python train.py --n_layer=12 --d_model=64 --n_head=2 --n_kv_head=1 --head_dim=32 --d_mlp=192 --vocab_size=928 --activation="swiglu" --norm="rmsnorm" --norm_place="pre" --norm_eps=1e-06 --positions="rope" --rope_base=10000.0 --rope_fraction=1.0 --qk_norm=false --attn_scale=0.177 --bias="none" --tie_embeddings=false --parallel_block=false --init="uniform" --init_std_qkv=0.0704 --init_std_o=0.0874 --init_std_up=0.101 --init_std_down=0.101 --optimizer="muon_variant" --lr=0.00779 --beta1=0.95 --weight_decay=0.0 --lr_head=0.00828 --grad_clip=1.0 --warmup_steps=200 --schedule="wsd" --decay_fraction=1.0 --decay_shape="linear" --final_lr_fraction=0.0 --batch_tokens=16384 --seq_len=1024 --doc_mask=true --train_tokens=134900000 --steps=8234 --dataset="wikipedia_en"
Each number is 200 + 30 x the weight over the matrix's rms, rounded and kept within 0 to 999. Layers, rows and columns count from 0.

# gate: layer 5 MLP gate, 192x64, rms 0.101, rows 70-104, columns 0-63
# up: layer 5 MLP up, 192x64, rms 0.101, rows 70-104, columns 0-63
# down: layer 5 MLP down (transposed), 192x64, rms 0.101, rows 70-104, columns 0-63
gate70,160,161,228,174,183,223,205,220,270,216,178,167,212,168,179,208,219,252,166,266,172,208,205,226,196,198,201,253,243,217,273,192,181,243,254,182,174,192,209,222,228,211,167,189,239,185,190,224,188,195,237,243,179,245,167,201,193,198,188,202,225,191,166,209
up70,249,190,203,184,235,220,178,225,248,137,246,264,179,129,167,190,166,220,251,243,232,192,169,200,185,196,193,260,179,203,189,197,161,173,178,190,232,207,174,236,164,172,179,221,208,203,156,193,203,145,165,235,204,206,224,183,197,227,159,192,199,213,196,238
down70,136,222,180,195,139,141,155,204,212,152,198,197,203,168,173,201,215,246,198,208,209,213,214,222,202,234,272,222,123,214,207,213,188,202,192,198,186,183,221,118,211,193,214,185,163,154,192,218,171,231,163,207,217,187,200,199,195,265,203,165,219,207,203,208
gate71,193,213,176,247,200,201,223,157,219,199,209,194,212,201,187,204,183,167,207,212,168,246,248,187,235,193,227,252,231,230,185,158,228,216,158,221,191,259,204,205,160,150,213,231,174,176,223,261,192,191,194,196,182,242,174,207,185,242,220,200,131,181,227,198
up71,197,211,191,206,159,232,212,188,169,200,181,204,258,244,224,193,152,188,232,172,179,163,190,156,228,164,186,203,213,211,166,145,185,183,172,209,197,206,142,208,189,183,218,183,117,162,262,198,185,184,203,230,184,174,181,226,263,192,205,198,161,211,214,227
down71,189,174,208,165,171,234,209,259,207,240,207,215,232,211,240,162,234,176,178,159,162,179,214,197,201,197,136,165,188,233,176,223,229,198,240,176,217,119,154,224,221,263,207,165,185,217,167,196,159,166,206,246,179,198,196,183,186,138,176,236,186,208,199,181
gate72,216,192,211,201,138,151,194,197,174,213,156,127,206,186,187,229,215,238,223,170,286,146,236,171,191,153,192,197,197,232,161,186,207,190,148,204,165,207,171,144,229,206,195,199,183,231,165,208,168,164,189,188,233,218,136,260,184,217,222,178,137,264,227,213
up72,238,202,234,192,191,256,170,176,188,204,210,203,284,245,263,218,180,208,163,184,155,184,184,207,139,194,199,198,163,190,234,192,199,210,181,199,168,164,203,191,201,134,209,159,175,223,190,199,213,184,159,237,170,165,215,194,267,201,206,241,166,178,147,179
down72,164,232,175,232,191,194,168,186,151,171,236,216,229,206,223,195,183,220,182,142,228,156,230,227,206,123,189,230,182,155,201,209,221,215,201,185,160,211,214,165,202,205,209,171,157,216,207,237,265,191,171,186,210,240,192,252,218,182,201,157,121,271,214,200
gate73,168,163,200,190,206,183,206,142,234,186,169,169,244,166,222,221,163,166,224,214,166,189,166,212,171,186,179,235,157,238,170,205,175,208,185,205,191,146,212,191,178,169,181,225,210,175,218,213,241,260,186,178,197,181,171,224,171,184,196,154,149,201,215,206
up73,234,247,200,244,191,181,188,207,196,133,210,225,206,204,143,172,193,232,162,146,259,174,201,232,145,207,162,194,233,225,173,204,220,212,181,189,192,193,194,173,226,176,199,206,230,192,240,219,142,172,205,209,217,192,214,194,197,232,212,222,260,180,183,247
down73,181,174,232,201,234,215,226,188,213,221,191,220,251,205,219,215,184,260,222,218,166,208,196,158,225,198,200,178,188,167,220,236,153,217,198,224,161,186,234,181,164,185,197,216,170,179,152,232,183,228,249,219,185,216,189,173,193,153,190,152,148,156,240,144
gate74,208,183,182,240,242,195,199,209,215,206,150,176,196,195,167,187,168,163,172,208,227,182,135,215,220,195,194,159,201,194,212,190,196,204,146,249,214,199,189,171,180,222,186,182,203,194,162,197,181,235,201,170,196,224,139,147,236,193,222,203,134,260,140,172
up74,182,172,216,205,166,205,179,228,167,165,215,235,207,239,189,187,184,216,253,206,176,253,230,223,172,232,216,203,191,201,190,218,197,165,202,198,230,256,159,245,141,266,202,173,225,264,215,189,209,178,172,205,157,175,151,209,157,226,186,178,245,213,187,225
down74,245,228,213,164,202,234,234,163,190,238,154,192,258,193,222,190,237,214,186,225,210,161,206,217,140,234,190,236,185,189,216,203,163,230,209,137,158,231,193,174,229,200,168,231,216,208,128,184,221,196,194,232,178,171,221,174,195,179,207,181,227,151,234,182
gate75,223,185,213,218,172,250,201,211,159,193,196,179,194,248,207,232,163,198,212,181,221,206,246,205,204,224,209,195,216,152,211,193,182,205,191,216,193,225,178,177,146,183,170,178,201,181,241,190,185,237,180,226,208,229,197,132,189,135,210,178,163,200,187,140
up75,225,210,202,218,151,186,196,223,204,197,225,183,172,223,219,171,168,196,197,186,243,195,197,201,236,199,242,184,234,217,211,147,223,178,170,189,125,210,182,223,259,254,169,226,237,172,184,216,170,212,179,163,198,172,263,249,195,206,244,188,237,197,172,207
down75,150,155,216,206,235,139,247,139,250,180,223,226,230,171,197,256,231,208,190,177,220,214,233,225,203,225,178,188,170,186,183,198,187,195,183,227,164,219,252,193,175,152,222,174,206,208,197,161,186,201,217,223,174,197,216,164,177,204,153,185,101,231,217,190
gate76,215,193,192,219,180,195,225,285,221,164,181,191,226,233,178,173,202,202,194,189,228,215,255,221,219,187,167,218,189,260,185,174,243,191,193,194,214,168,153,139,212,166,175,184,255,172,210,180,169,188,197,169,200,217,139,135,237,180,206,210,148,230,191,225
up76,193,168,236,132,256,236,251,205,210,217,185,181,207,190,204,191,234,216,212,242,241,225,178,191,197,220,223,191,179,284,165,186,248,184,204,212,210,189,174,190,197,228,206,176,251,209,233,152,174,221,205,204,202,164,200,229,181,217,205,175,201,159,205,192
down76,165,214,270,215,178,234,208,212,193,176,266,180,221,232,208,177,174,242,197,179,191,219,194,157,228,198,177,213,161,168,223,221,179,226,223,210,215,197,233,173,186,186,200,199,139,216,225,145,209,215,218,241,226,242,211,173,197,196,258,189,247,204,159,224
gate77,194,223,263,219,222,213,152,241,198,141,189,196,208,220,190,242,208,181,234,225,225,160,212,252,164,180,209,166,178,157,203,199,230,247,198,91,196,222,203,226,168,175,157,200,220,177,191,232,226,219,180,198,208,210,169,156,198,231,229,192,229,176,220,176
up77,218,202,225,165,239,213,197,213,202,227,209,225,170,202,253,235,253,171,250,219,218,203,158,251,182,216,178,156,193,195,135,197,158,194,171,211,156,204,243,186,170,186,238,165,250,181,207,236,181,201,204,141,160,202,166,163,238,232,209,135,193,219,205,205
down77,208,140,190,204,165,192,236,202,208,221,256,259,195,226,214,167,228,121,152,195,205,249,136,157,267,203,203,177,219,191,215,216,177,158,181,201,214,173,199,254,172,217,241,237,173,188,170,196,205,237,211,179,183,227,197,205,214,206,246,180,254,225,222,198
gate78,187,188,201,176,208,185,199,240,208,215,247,195,170,171,207,171,155,257,194,191,221,149,195,165,195,195,226,153,194,173,168,214,188,187,165,261,179,186,221,177,216,202,259,138,206,204,217,191,157,216,157,205,195,188,206,200,193,225,234,184,196,194,152,164
up78,188,152,173,201,176,204,175,253,232,204,162,193,191,215,171,219,219,200,184,204,184,209,229,198,200,210,221,197,270,232,219,186,242,162,201,167,190,215,176,241,247,166,256,204,284,165,256,211,205,235,163,186,217,232,249,211,192,243,270,189,203,213,153,183
down78,218,174,204,226,222,192,211,229,240,196,185,196,157,192,191,208,240,236,197,176,144,246,199,178,236,181,226,204,253,271,160,196,229,168,215,210,159,244,202,202,261,166,184,213,268,189,214,231,229,188,212,178,208,166,171,222,227,256,244,164,254,180,251,190
gate79,176,184,264,204,170,276,160,228,193,251,216,239,181,239,207,263,129,183,208,151,193,212,163,191,207,226,200,154,181,133,140,189,223,176,214,229,174,198,212,193,297,236,195,175,221,188,209,172,201,143,186,232,230,210,195,208,183,183,246,185,238,284,244,201
up79,178,198,189,196,196,167,172,131,186,230,179,169,133,194,205,213,229,223,237,161,247,229,230,150,261,178,197,205,213,238,206,202,189,245,222,186,171,216,206,181,178,184,184,196,205,173,162,275,131,247,242,217,157,229,246,237,233,195,174,217,216,206,256,144
down79,242,262,189,195,190,207,251,203,238,196,200,146,180,179,181,170,191,173,213,209,165,195,255,209,220,146,186,229,227,265,277,204,264,279,199,150,226,224,198,177,209,217,225,206,173,211,202,185,224,233,185,181,227,176,190,209,230,253,163,226,228,138,168,198
gate80,210,173,233,167,183,143,211,238,177,228,234,200,165,187,187,205,160,192,253,175,225,220,199,207,256,139,180,207,166,185,226,196,238,180,213,188,240,196,237,205,178,137,195,213,215,208,232,188,204,172,269,193,203,185,165,179,150,221,215,211,209,229,267,223
up80,206,229,176,203,177,207,248,165,247,189,187,210,207,186,203,184,190,251,224,156,198,164,208,214,235,181,168,206,188,163,243,231,173,250,183,182,211,139,191,260,199,192,249,212,178,156,202,235,186,169,168,193,207,200,186,190,178,193,188,236,197,220,198,231
down80,186,179,225,154,193,228,200,193,164,196,157,208,223,223,213,208,196,244,192,212,252,157,243,229,217,165,217,219,189,183,249,193,241,180,281,196,147,217,262,199,197,186,165,221,144,181,187,191,189,192,245,205,211,192,178,194,149,167,242,184,199,190,233,185
gate81,167,223,205,229,216,197,211,215,224,217,185,249,190,202,224,242,252,163,146,197,198,191,180,225,214,233,157,176,184,225,206,161,199,154,215,173,257,185,160,223,235,192,241,186,192,186,227,155,144,188,181,246,205,141,155,140,227,203,193,232,194,211,186,238
up81,222,192,207,202,219,193,208,237,226,196,204,216,199,191,155,184,183,202,246,194,180,174,182,230,197,197,243,182,218,200,268,259,260,230,213,209,216,232,177,181,245,225,183,246,178,222,231,216,135,202,214,207,211,209,172,164,172,163,158,197,215,229,149,198
down81,230,243,193,209,167,188,187,132,231,221,192,202,216,204,268,176,203,237,209,217,198,209,205,202,215,200,191,240,148,216,215,175,191,191,198,198,173,156,244,253,210,185,188,228,214,201,205,210,185,149,246,194,127,206,193,171,250,224,200,208,201,188,255,236
gate82,160,193,208,170,237,226,199,176,212,189,183,117,209,199,193,198,164,207,154,217,191,233,171,168,186,238,188,205,276,210,187,176,215,162,195,196,158,223,167,196,220,213,206,189,222,145,183,250,246,203,170,150,227,212,208,184,239,225,220,217,149,216,235,186
up82,255,176,236,149,251,189,161,238,212,164,195,121,267,246,158,220,214,262,190,226,205,194,256,192,168,203,231,269,223,215,139,133,171,177,207,187,201,222,189,177,171,316,194,200,193,170,132,243,222,217,210,182,235,235,174,222,247,183,222,186,191,194,177,189
down82,230,242,140,221,252,218,155,193,184,219,132,198,207,242,172,198,195,194,194,237,144,204,233,205,225,229,212,234,204,207,165,165,188,172,198,238,153,197,105,147,163,286,142,167,210,179,189,176,218,210,210,145,284,188,213,246,238,180,187,146,181,190,211,209
gate83,192,223,222,198,227,169,207,190,192,234,234,189,152,197,149,173,202,257,211,174,200,232,259,190,258,193,250,206,178,176,244,226,235,201,186,226,190,169,180,169,153,176,220,187,166,198,214,215,227,247,264,208,231,181,161,218,215,215,180,201,167,218,171,171
up83,158,218,184,200,134,190,209,194,202,243,229,236,182,202,201,246,186,176,190,197,213,223,195,221,205,228,233,249,206,202,178,170,195,251,206,205,175,241,204,183,219,279,211,203,144,212,185,159,148,162,199,238,243,181,224,208,240,210,216,233,185,211,182,203
down83,183,189,264,229,196,185,200,147,253,239,187,209,201,151,246,192,222,218,180,178,137,202,173,202,226,214,198,156,207,240,185,152,175,183,209,196,175,187,158,215,216,171,226,211,229,187,182,237,239,214,178,129,179,224,189,158,180,202,200,210,187,183,170,238
gate84,210,193,203,253,221,161,176,188,152,201,220,163,189,172,194,203,179,178,178,208,159,217,239,146,171,170,221,184,229,159,234,173,183,198,239,206,200,203,203,149,170,239,171,153,192,209,202,239,193,183,159,217,250,219,172,194,273,184,276,185,231,196,202,184
up84,252,205,194,217,202,195,148,202,201,202,233,251,200,127,181,202,199,207,237,153,179,197,217,207,160,197,232,243,192,234,203,216,223,203,127,220,240,214,137,213,201,219,166,177,197,240,271,231,220,211,170,239,173,273,233,201,168,191,206,219,181,191,177,223
down84,168,207,260,167,162,205,228,238,214,167,209,235,212,218,214,194,204,266,242,181,224,212,189,217,178,189,201,203,228,223,133,172,191,240,175,155,112,176,227,204,172,245,169,225,178,220,215,212,175,232,173,172,175,153,222,214,230,153,221,229,224,231,182,201
gate85,215,193,172,209,134,202,222,174,154,195,161,165,180,188,246,206,216,215,187,205,219,219,203,210,257,202,193,201,206,177,229,215,126,214,231,213,259,232,216,212,217,172,249,262,213,175,231,252,199,161,208,212,197,246,149,195,192,215,251,169,168,183,233,198
up85,238,246,218,193,190,177,174,187,217,175,215,177,133,213,255,215,134,192,191,222,200,154,215,187,239,210,241,184,154,178,208,136,198,224,206,203,215,219,255,165,172,166,210,173,173,212,224,150,178,213,275,216,215,219,204,193,160,157,224,211,220,238,170,217
down85,165,132,192,239,196,186,172,186,263,197,203,177,179,200,166,204,198,144,228,191,168,196,213,162,193,254,186,209,184,232,207,262,258,189,217,227,175,224,226,197,139,235,148,163,174,206,192,176,238,206,203,164,224,157,241,260,196,182,213,221,221,158,198,212
gate86,167,136,185,221,191,215,186,185,234,225,248,207,232,217,233,184,193,205,148,157,203,157,204,251,138,177,178,150,207,186,235,217,247,196,171,209,216,253,237,193,136,171,206,226,235,197,240,147,242,162,228,255,239,172,189,129,156,178,204,202,175,185,192,177
up86,174,256,184,261,196,168,200,198,218,188,183,154,213,211,225,254,200,241,210,214,192,300,237,180,247,227,190,295,206,214,168,168,207,197,148,201,211,173,176,180,225,186,191,206,181,228,186,237,218,213,190,211,190,221,219,162,195,220,202,172,236,167,165,235
down86,232,184,185,225,175,244,146,243,187,155,126,226,210,167,212,171,165,228,218,174,196,254,222,187,208,253,233,182,220,206,240,157,198,190,171,223,233,227,188,183,187,160,177,218,233,211,169,178,199,196,215,127,188,239,256,178,205,200,217,202,180,186,188,162
gate87,190,219,190,226,244,175,188,238,203,193,198,286,187,193,234,140,200,252,223,237,183,201,176,205,177,180,247,233,203,293,250,178,161,195,173,213,164,192,235,219,198,206,164,228,230,199,192,266,201,209,173,195,193,205,178,146,195,241,187,206,208,140,189,185
up87,136,203,183,134,198,226,203,207,213,237,201,206,204,204,223,198,132,218,235,253,186,184,137,185,195,210,202,189,252,215,203,225,183,173,243,146,227,198,186,191,165,225,190,189,185,219,152,168,191,186,217,187,255,169,168,144,205,137,211,226,215,175,192,200
down87,122,189,217,162,209,211,190,154,210,231,193,259,252,216,182,217,201,230,144,234,191,179,212,233,215,203,220,244,195,115,180,192,179,181,204,194,194,216,207,166,169,215,196,199,185,215,174,202,226,153,171,196,190,246,217,210,221,180,195,230,209,146,269,214
gate88,200,224,232,233,215,188,212,202,166,203,249,205,178,151,160,231,164,203,195,171,128,237,191,146,162,229,172,186,214,167,212,264,212,199,228,193,206,208,189,145,185,224,204,117,185,204,220,196,201,209,229,194,193,199,189,262,221,225,223,182,208,210,200,160
up88,238,272,231,195,243,183,219,193,196,192,164,158,210,185,205,257,176,229,199,214,198,208,183,222,217,164,225,197,156,221,225,227,226,216,187,184,253,207,248,239,228,234,234,171,178,221,149,243,183,186,207,220,208,187,278,182,147,181,193,216,198,258,159,218
down88,200,208,264,232,218,171,200,140,177,236,185,185,180,199,179,220,185,234,207,202,176,230,192,227,149,201,228,154,185,175,259,248,245,253,226,194,227,199,219,178,172,240,201,150,219,218,194,212,196,169,189,269,209,210,207,275,149,154,215,190,189,222,231,195
gate89,222,258,203,221,244,226,199,216,176,168,217,166,178,207,199,211,202,233,176,235,146,184,203,164,184,209,183,205,212,207,218,176,199,174,249,210,213,191,245,174,237,224,177,248,223,232,179,195,208,198,198,196,246,182,190,214,156,259,255,143,246,250,234,147
up89,230,218,187,231,169,149,242,171,253,240,214,167,207,233,176,168,167,166,228,216,227,243,174,174,213,172,200,165,215,135,201,252,212,223,243,190,206,167,207,170,227,207,206,210,244,174,224,173,207,147,233,266,150,167,195,175,247,211,180,240,203,215,180,216
down89,214,177,239,174,250,209,215,177,218,182,188,145,137,174,243,201,241,186,159,204,165,206,197,194,175,213,204,199,206,195,243,239,166,216,219,211,207,174,238,227,174,220,219,207,245,154,193,194,257,257,202,239,175,202,211,255,225,227,203,186,112,204,178,260
gate90,218,177,216,148,194,157,262,201,230,238,220,245,152,198,212,186,216,192,173,204,204,139,210,213,175,167,242,182,231,243,219,197,268,203,235,213,190,170,173,222,184,195,189,204,137,209,226,217,225,257,219,161,207,174,125,200,205,177,229,258,176,194,207,187
up90,199,224,203,234,223,172,190,166,243,238,201,211,211,195,148,168,177,210,193,228,182,209,108,188,208,158,208,179,226,192,257,213,181,193,249,196,186,203,216,184,174,175,211,133,195,193,226,205,230,190,259,204,214,265,185,165,205,195,200,205,215,236,161,252
down90,187,252,215,174,204,133,113,191,161,193,198,157,209,182,217,212,232,203,203,206,247,228,173,228,197,229,185,226,240,194,184,232,211,219,221,165,172,171,235,216,189,189,243,213,201,237,189,192,145,168,218,254,208,227,252,204,175,187,164,165,217,203,165,188
gate91,154,218,225,142,145,241,297,186,198,134,164,204,203,155,178,134,200,253,196,215,185,233,234,165,239,235,171,178,219,203,224,184,149,176,239,165,191,202,183,212,226,219,158,161,197,203,252,196,223,216,172,155,195,141,204,187,177,200,183,191,229,198,207,159
up91,153,179,173,169,231,187,222,180,185,232,193,133,170,185,207,206,162,163,180,202,139,194,183,221,233,255,181,180,180,194,223,245,179,179,247,153,212,138,196,198,202,182,194,199,168,202,186,207,175,203,234,191,145,190,152,194,227,211,161,181,178,175,219,158
down91,211,223,199,233,233,197,173,224,209,209,261,237,230,201,147,179,168,247,226,247,170,197,215,194,211,239,200,192,165,235,174,215,178,188,189,253,221,211,168,206,169,183,161,216,188,194,170,186,167,182,178,197,220,205,275,243,194,149,200,209,221,188,173,243
gate92,221,189,164,232,181,214,162,204,156,204,191,244,191,144,236,196,158,155,225,244,202,223,166,206,215,228,181,157,241,240,182,192,186,185,234,231,239,188,210,227,195,185,203,166,171,185,230,198,255,214,217,199,200,222,183,197,191,189,185,241,227,214,214,224
up92,224,196,186,243,202,181,179,232,197,185,229,236,188,136,217,181,185,253,228,241,219,202,140,198,264,241,193,198,255,241,219,212,203,232,159,232,195,165,190,234,179,175,192,185,210,220,216,216,216,186,194,168,168,227,186,216,188,207,201,249,219,170,156,201
down92,210,253,192,176,214,203,197,210,196,203,212,204,199,244,219,188,201,161,181,192,176,171,196,186,180,163,182,190,254,184,176,210,203,226,231,233,228,218,170,200,189,174,261,218,223,184,176,159,198,196,210,197,232,165,254,226,183,150,180,179,158,186,248,240
gate93,223,182,224,202,184,249,225,188,160,194,221,172,240,215,281,226,238,207,155,195,201,209,212,195,157,191,244,183,195,213,196,214,232,256,202,192,242,163,211,160,174,197,215,196,206,185,182,208,271,231,175,168,224,188,201,200,233,172,203,224,166,176,183,234
up93,197,178,243,223,246,180,195,226,185,266,194,210,180,232,202,211,274,191,189,229,185,163,246,187,168,213,212,214,191,208,220,206,247,179,200,241,196,214,126,141,252,194,230,149,204,217,191,198,167,228,264,173,208,174,223,223,232,158,194,210,198,201,183,242
down93,203,204,195,245,213,172,227,203,207,232,180,237,224,234,122,210,185,116,212,199,199,196,200,218,201,216,189,230,222,222,169,182,199,166,199,242,195,234,149,195,210,258,237,183,206,207,216,165,115,205,263,222,195,237,216,179,206,251,201,183,196,211,225,184
gate94,186,161,251,222,201,165,207,179,193,160,190,220,230,173,154,217,203,225,137,189,182,207,224,244,307,208,175,203,196,219,236,178,194,234,207,218,109,265,181,149,250,187,253,172,194,165,202,180,187,156,197,256,161,211,141,217,220,163,170,214,216,189,187,197
up94,186,233,269,254,206,207,192,169,191,220,203,170,123,193,242,195,201,195,180,201,234,176,193,150,192,208,233,218,222,230,173,219,210,246,183,188,193,247,141,223,214,210,251,171,185,256,181,221,166,199,191,170,237,197,166,212,201,178,256,148,243,187,186,151
down94,177,222,196,250,181,212,236,182,187,181,133,162,174,203,171,228,142,216,165,199,186,198,236,212,206,199,199,159,169,253,214,221,185,174,185,253,170,176,140,220,235,230,192,186,183,207,217,134,184,152,186,222,177,226,252,198,209,184,182,238,259,172,194,170
gate95,211,179,176,185,135,247,212,251,125,192,201,188,199,201,197,149,234,254,205,193,208,206,221,146,201,234,182,179,176,195,194,185,198,230,223,187,207,230,183,250,215,210,230,253,173,165,225,251,228,177,204,205,182,202,178,151,171,217,153,233,166,251,185,208
up95,193,239,261,182,147,236,232,244,162,178,217,149,194,199,167,225,210,198,210,229,158,201,234,171,213,254,166,215,195,178,208,184,216,231,206,240,224,227,174,147,223,242,221,160,159,244,200,247,181,236,261,202,240,149,199,138,211,170,229,214,215,200,194,209
down95,185,219,239,238,168,246,240,223,211,151,166,162,171,219,198,216,178,204,194,211,207,192,247,187,220,181,196,163,196,170,191,185,239,241,201,222,207,204,236,151,150,219,125,227,184,216,133,223,210,184,212,238,219,219,180,275,244,161,174,214,190,213,260,113
gate96,229,241,158,217,211,176,259,203,267,171,215,205,201,215,195,230,175,206,172,198,211,207,241,174,183,218,251,221,223,189,244,163,227,193,205,267,187,239,147,198,179,228,178,223,205,250,236,196,163,148,213,230,162,182,211,200,194,168,158,234,173,201,249,247
up96,174,134,184,257,189,256,213,236,169,202,219,213,246,155,151,259,257,195,141,224,165,162,205,168,207,169,199,227,197,163,227,153,198,199,237,221,172,251,212,205,268,192,236,195,251,198,171,205,193,209,128,167,171,245,229,174,214,148,221,215,187,207,196,232
down96,211,189,202,246,140,166,240,221,187,212,213,181,230,237,183,226,137,218,179,220,201,178,257,176,184,190,221,191,202,157,217,131,183,201,185,231,234,266,213,206,166,218,203,228,253,183,226,209,138,131,224,209,232,132,204,150,225,165,205,208,153,213,202,241
gate97,227,206,152,165,173,229,213,212,261,178,209,225,243,183,186,228,287,200,192,261,192,241,199,181,215,186,201,184,242,232,238,215,234,194,133,160,170,214,165,201,160,182,125,232,248,209,260,232,224,152,202,158,173,245,226,185,195,222,219,239,189,193,204,212
up97,219,213,222,183,189,168,209,259,216,176,221,191,196,230,215,207,158,193,217,202,178,198,184,224,171,163,203,176,184,205,180,192,188,191,200,191,200,223,244,197,204,156,222,206,212,248,195,198,228,179,157,187,182,165,110,276,93,144,162,206,191,186,166,230
down97,204,194,207,140,196,183,224,185,244,183,204,158,228,202,184,185,234,203,205,215,246,253,225,159,164,201,187,161,205,251,195,153,217,208,139,205,184,193,213,182,166,183,209,197,214,205,222,252,171,189,173,191,232,148,213,191,203,237,244,216,111,227,267,181
gate98,213,227,205,215,195,225,291,231,212,179,260,157,183,220,214,219,159,193,174,172,235,224,217,235,252,189,186,231,162,173,219,163,167,239,239,248,236,191,151,173,179,211,230,245,115,268,180,191,205,196,233,217,192,190,203,172,193,173,182,146,173,196,241,218
up98,166,245,175,285,251,243,178,225,178,165,125,187,188,178,200,244,190,233,238,236,169,189,150,208,199,175,237,251,223,221,214,212,214,165,173,254,203,235,223,226,176,189,198,179,242,218,177,245,190,184,242,181,171,240,194,191,163,267,209,218,202,242,204,231
down98,167,130,253,212,155,157,181,190,180,207,254,191,160,159,199,229,199,159,214,201,237,199,215,211,165,193,187,271,222,204,185,240,240,185,224,172,228,169,210,184,149,164,209,183,220,227,203,195,218,233,239,157,240,234,178,164,210,192,244,130,171,187,198,173
gate99,175,189,182,203,242,174,194,220,176,182,190,219,209,180,201,187,236,179,108,178,203,176,214,255,191,190,197,198,191,219,190,228,240,187,271,151,182,208,180,171,153,155,230,208,212,189,205,171,258,197,219,181,123,254,165,184,191,233,222,220,199,172,191,198
up99,228,182,204,161,198,246,189,172,188,127,283,208,224,196,153,190,176,221,144,220,250,182,241,197,174,179,158,215,237,205,176,194,183,214,219,175,168,185,147,218,193,242,218,139,207,172,243,237,192,170,213,159,155,205,184,237,204,196,174,218,187,187,190,263
down99,210,174,204,214,259,177,182,199,228,235,186,214,153,131,223,238,270,189,225,170,210,227,194,196,211,242,225,223,196,187,173,187,191,177,220,186,232,241,195,197,225,187,213,206,215,196,252,171,213,224,205,178,160,166,270,132,173,183,170,207,237,181,167,234
gate100,216,173,209,216,161,205,231,217,150,173,189,182,229,178,176,219,240,190,212,261,189,198,173,136,208,277,218,210,244,183,137,231,205,191,165,181,147,219,216,261,242,185,163,169,283,186,228,253,256,150,148,220,186,202,199,176,178,255,228,206,200,211,204,185
up100,163,227,238,128,186,214,198,235,205,198,199,195,228,201,213,192,234,201,209,120,191,259,175,208,254,209,165,192,133,227,319,183,155,232,210,160,234,200,174,239,199,236,195,170,214,218,204,229,185,212,196,211,179,204,188,201,180,177,128,206,177,254,177,204
down100,250,211,158,186,214,146,201,173,208,151,151,253,218,186,236,238,246,199,181,192,241,166,224,185,211,206,232,239,185,163,161,141,198,225,180,159,269,198,233,258,163,234,146,207,146,214,205,236,228,203,217,220,204,210,163,188,188,180,231,216,197,229,180,124
gate101,208,125,222,173,231,238,183,202,229,170,212,253,233,202,254,176,195,179,246,213,161,211,185,196,182,209,155,164,142,203,231,147,189,220,159,242,221,238,165,219,183,205,221,237,184,174,175,206,253,185,222,228,186,276,213,253,193,172,166,148,159,232,240,214
up101,171,226,182,182,164,215,264,180,226,180,204,156,198,153,192,193,193,224,253,180,214,226,216,187,203,221,211,202,186,191,204,206,187,255,243,178,196,170,210,229,171,236,237,195,172,198,229,165,185,199,179,132,210,156,208,233,182,238,198,207,229,250,190,253
down101,197,143,198,204,207,181,214,254,174,180,209,211,192,159,214,184,225,156,256,219,165,208,134,253,219,150,177,181,241,216,204,225,248,188,186,233,192,219,201,196,197,211,232,178,191,219,215,229,199,152,190,191,206,238,183,151,216,164,202,158,159,168,206,170
gate102,168,174,210,198,179,188,227,249,231,196,211,215,188,187,206,231,258,189,175,186,178,201,117,159,146,201,234,234,195,211,231,248,234,149,194,213,142,184,189,140,193,150,221,185,208,126,197,228,223,201,167,177,238,162,169,205,173,206,176,223,233,195,212,207
up102,226,212,168,231,219,289,196,179,213,227,162,212,231,269,202,211,220,245,175,221,207,153,189,221,195,166,176,173,186,172,237,199,178,224,217,217,165,222,249,218,174,199,245,199,197,167,206,183,226,204,206,182,221,229,126,201,169,236,215,212,182,188,183,240
down102,184,151,247,245,216,206,139,197,151,210,205,165,174,166,220,221,181,177,173,247,196,272,185,222,188,208,193,192,200,211,203,155,177,181,183,187,175,196,170,173,212,170,181,223,231,162,238,150,148,241,211,219,224,187,254,221,241,200,193,221,218,165,184,206
gate103,196,242,170,190,215,238,143,180,194,253,188,236,230,192,238,228,223,185,112,225,190,224,227,172,213,140,86,186,174,190,215,188,214,207,180,189,229,233,227,157,235,217,198,183,167,212,232,164,161,190,204,194,206,189,206,222,166,212,196,223,185,200,198,157
up103,207,215,216,176,237,149,188,210,264,201,234,228,201,228,184,168,193,197,193,223,153,157,179,148,186,215,168,173,226,205,192,188,197,224,219,188,211,185,224,192,184,168,186,231,212,171,209,126,211,200,171,186,248,182,143,154,174,241,170,197,236,188,212,152
down103,220,215,172,258,258,207,195,202,260,209,208,185,152,222,192,230,245,204,196,189,143,191,189,208,230,186,173,175,211,181,194,192,175,214,185,223,196,156,126,187,240,161,195,187,192,195,226,193,174,208,233,232,176,167,163,248,176,210,217,213,201,182,238,186
gate104,231,190,194,149,187,212,205,241,169,213,196,187,150,229,182,160,221,195,178,256,187,268,177,150,196,173,189,232,202,176,228,194,199,204,215,190,213,220,200,194,185,173,181,169,179,207,233,219,199,163,184,184,236,173,230,227,186,220,243,171,228,139,237,176
up104,215,158,182,138,207,196,175,209,178,218,209,182,204,194,213,199,174,183,212,159,167,229,151,139,212,213,192,213,183,181,258,171,224,220,237,195,236,167,164,194,211,175,184,156,210,175,217,196,199,119,206,219,211,146,195,183,230,170,196,199,195,240,232,210
down104,234,177,180,216,199,205,234,187,201,197,192,216,152,208,185,132,205,193,192,219,225,182,242,214,185,221,203,223,178,187,190,206,211,195,178,237,181,156,208,275,121,173,232,191,241,178,219,182,211,250,212,165,167,183,191,231,152,193,205,194,181,133,156,232